Weights of a small transformer language model: 7 heads of 64, biases.
Each number is 128 + 32 x the weight over the matrix's rms, rounded and kept within 0 to 255. Layers, rows and columns count from 0. Numbers have three digits each.

# layer 2 MLP up, 1792x448, rms 0.167, rows 413-425, columns 224-335
106120166130113100085092112134137085185128117157112134162156139138126107070136121153141058103204134158137089166142107164149156115154114128110120080123197129083124148173121113123137179133157127136118087113152104132139094075075118160110130171135210110132104098165184179141138121191124115111117122109171149090141121100161127130068170097129
120151069120086128118138114068089189133213126135107064133128122106167109097099148152108096157146104147149085093097084111078161176120089108154167135132085186125084135118196091143074135140155099122202208119139203098193143184106140106081070142123158155118169171107089156165130137134111179122132060121174139111108109130133105157109111098102
176103082090143143119077119112117161113139135170150109134079162149147114138098070104092161131106136152128151080145160112160137169122034105075149166138150109145147078165137086109123107156134191117076097156086142098133186111121120101145147108181157116109181156141142094089103174152161134128159128155145192153151129154132131187192138122092
135073169188101099205155144100132106176135150146140116135153078114146118114137147117133111098201126146136151106104081156107118143198109134165101103128091131161097070125063152125101087146178158119113110140137102174184076185115115082082150117143089161139221151114051136084135110162171130087137162097155076091131118081090128090146145122061
105097079068126125127053156162082159120086162149057125150204137070151123139106141146100119092121128082107134103156119101164160136110153120107140059095180118169164122109067145099103147166136148154171120090077128108106163071187135175114102127158107111134117155111120102119101115157153162153085113142123117158151111144201154112123088223134
151169147109094139122138123143081119191123067193125129041140138118101151133102072137158084090152159095122177100091123067116139112141063144177099102097196220132148151167140149125095147092125149128132154112092115114149141106088160122103105162121128138135105130107124124135143086129124136095164170139063101154165215112113165221086108184173
107112139095123076125105153122131159084109128124115039168117121174072079076185159127114129145071117170152144108140171049127089147084214100068102192166120081194149114106125081153128170139143149130076166109159085107138167094135110096177145106138142115178133194147183084137102137066123174116148140149168116160149135124091223151078186166145
074132156128171070143124159134118160076130121112107100107121195140161065112077160080154152152119134212126085179149115101174219128140157187121140153136151149048154113126082116143071154095124123104132128119146133120101146140122132135126172081212149048147139191131188142121143144104119096119169080154106119142107108159112115113126144131107
131140078129048157181118139131149170107067125171154159083124135122164118188099099095099143138118062124132117091052180115143094076138118172154147065118157192123120155157187113153178144120093140144111135167123092119096210104118080115117094133128142152184139143128130124057104107131146120101126138109175148149103148123149199157117132067145
167118089159121123120082107166093093136124111106143147097167084100145092077108160176111088114196134064141124143100124102170136163164176099163169071105074131122131067103162120124163157118139178092179070088110134162170192151043143094071096107126128090181133180107134131126130092066131098113123144065081148169102090170109112100152098130096
178162098145134154145088150110095098175092183189096143133039090106127082173146156097082165157176099173133206121147141137105167127082078139117150086069125094116092107138134152162175154175093108097170091044160133078100143134083124115099137144070145126060124108139078164100106124144073146136146110083134091151148186118126097061121106113100
074127112147168161155089129105076158146095097121167138106086121174127150082117134141098101105163118146147181087067139061155042128153116149097131148116135093109163160100147096130116170186141164177122068169180106146148073133149135120107184119129152127094126126126157132167097123147097173120106111151137092086126120165148105116100073135117
136130194123130138151134092163132105184139137093122114164139124169105176146142136101103138132131163135097173168158123110110120093164146112137140067111106107177075128097163112108132164118151120128144074108120114113112104071121117160143057066161148079155155118100165140145120124162113128099168102091133084173076089121132084098113148055083
# layer 2 MLP down (transposed), 1792x448, rms 0.136, rows 413-424, columns 224-335
119145143126142131082100145186108077119144073148115175097112104074129132138108143116171155111164145126157184157111102154177081136090131121176116171106060126103086130121111156149162140110167133222131096157157130103156175160057104106132118142129158124127170061104141108096066224151098156187150117088105127189123123204149137134125151153114
090123114172145158080109117157113140049150092107135116121079115081175100077133203133061151146119115157124117167138100094115098134136116138138182129177155182164124132151129115141088034171104103173134122134137157079104107124141188148121126138114137125079154152115182054122100108108128115217154042077150147151159089163184127167114108129088
163109148109144087121137162132208178130129128164125102145145140138171106158112150188156134126176097159068122112117116122150092175130101152082084075125104131135138093161153163114136119127156075087158135199136117140149147141081143159120136079100126122134071196156145138141103138074174102144071151095089170123112166206116115132131202125169
130155171124112165126125133135111100143078132124146091096142157161134124199157124135139167116192041146164130079144143116138072081178097112061192208140155128091190082072114216104212141104131130156092099190110116067127143159156172089124098160132121116083155174099168077152118137152088081101103137123160073119119133072178067185168076103072
115123128144058197102128149134121084155141165091116116146125155178134134053158038148167154139156162106142087078157109121077172127093110175115139111077140067079132090119140145148144129133109117121095113157149184167177088204156152151149096188156143146155160112062084157119100127190146189212153197072127125184173119100089097124130128114118
176163178133102149094111091095156179162180144187182162063157116077087139173069086104146122052110106123121200104125125150117151085131128117121130164096173179115126122193149143163136104146075146090128152126130102076148093157170140087107122157117156171163103183133136233095158209168107118140109142120107121115117221103062124130093067214172
140151160146111139130082171114217135148062160121152154128145158124131067157101086120115094126156075181079110170117098157122136108120149170059092190132132128094171147155071118118145083151108130115133151135120053079137098095135141127140182126047076162159141104159096128120149158128130128100060147114129160162184150133126086024162142065159
103158132098115151092161183152137141158125117103144109082174100182145172088163075118137141128077106160148192125109132047136169115108190043090135162103176124143139121096128088125039163079112120112100136099119046139127142167128097153175163103139118162173134132186079166155097136157141077184181097132174137122124107164114182038118063101121
128020069132103100073160099138120128126122085154080075107103097131129095106106152137113100159095164122166100164129120118107133134159114153126157143197186105084104138082158142118186135130136204082124118124154127117156098139164092141105107052133162142163163087163164130130087041119126175193116072125144169138112166094151159156159187133096
127139139100099163062130165156076107185131137141119130159124115147074131069103193142110134097180109140132126127121090113142133069124080136132106048126108120153124049129123144152110104135163100182138136140170120150149184195170093109124095126100175142086160151072128156148118174147159039159119142125150116147092102205107104099150108145073
163124133179132164178054079111173198143148117130154120174147121159085148154121131113122149118127100123161115149165157122111146096146153126132102125116095138103112086097125191136113083140078097194082151119153125144134134154075103187111122100090114119144146135114096170120172149154106129112056113145104066141056126132119137165152113179162
105106161099178133081110143080142182143126122082182202143090068081121130135138159149111140150173084169063140034174157098147161097150186115096119170193109129114130165146119140118143109157095150190106169165144145144145088135160127163105124141150119069160082128117137154074070131166121140125150175154067091139132116136135099090141116116132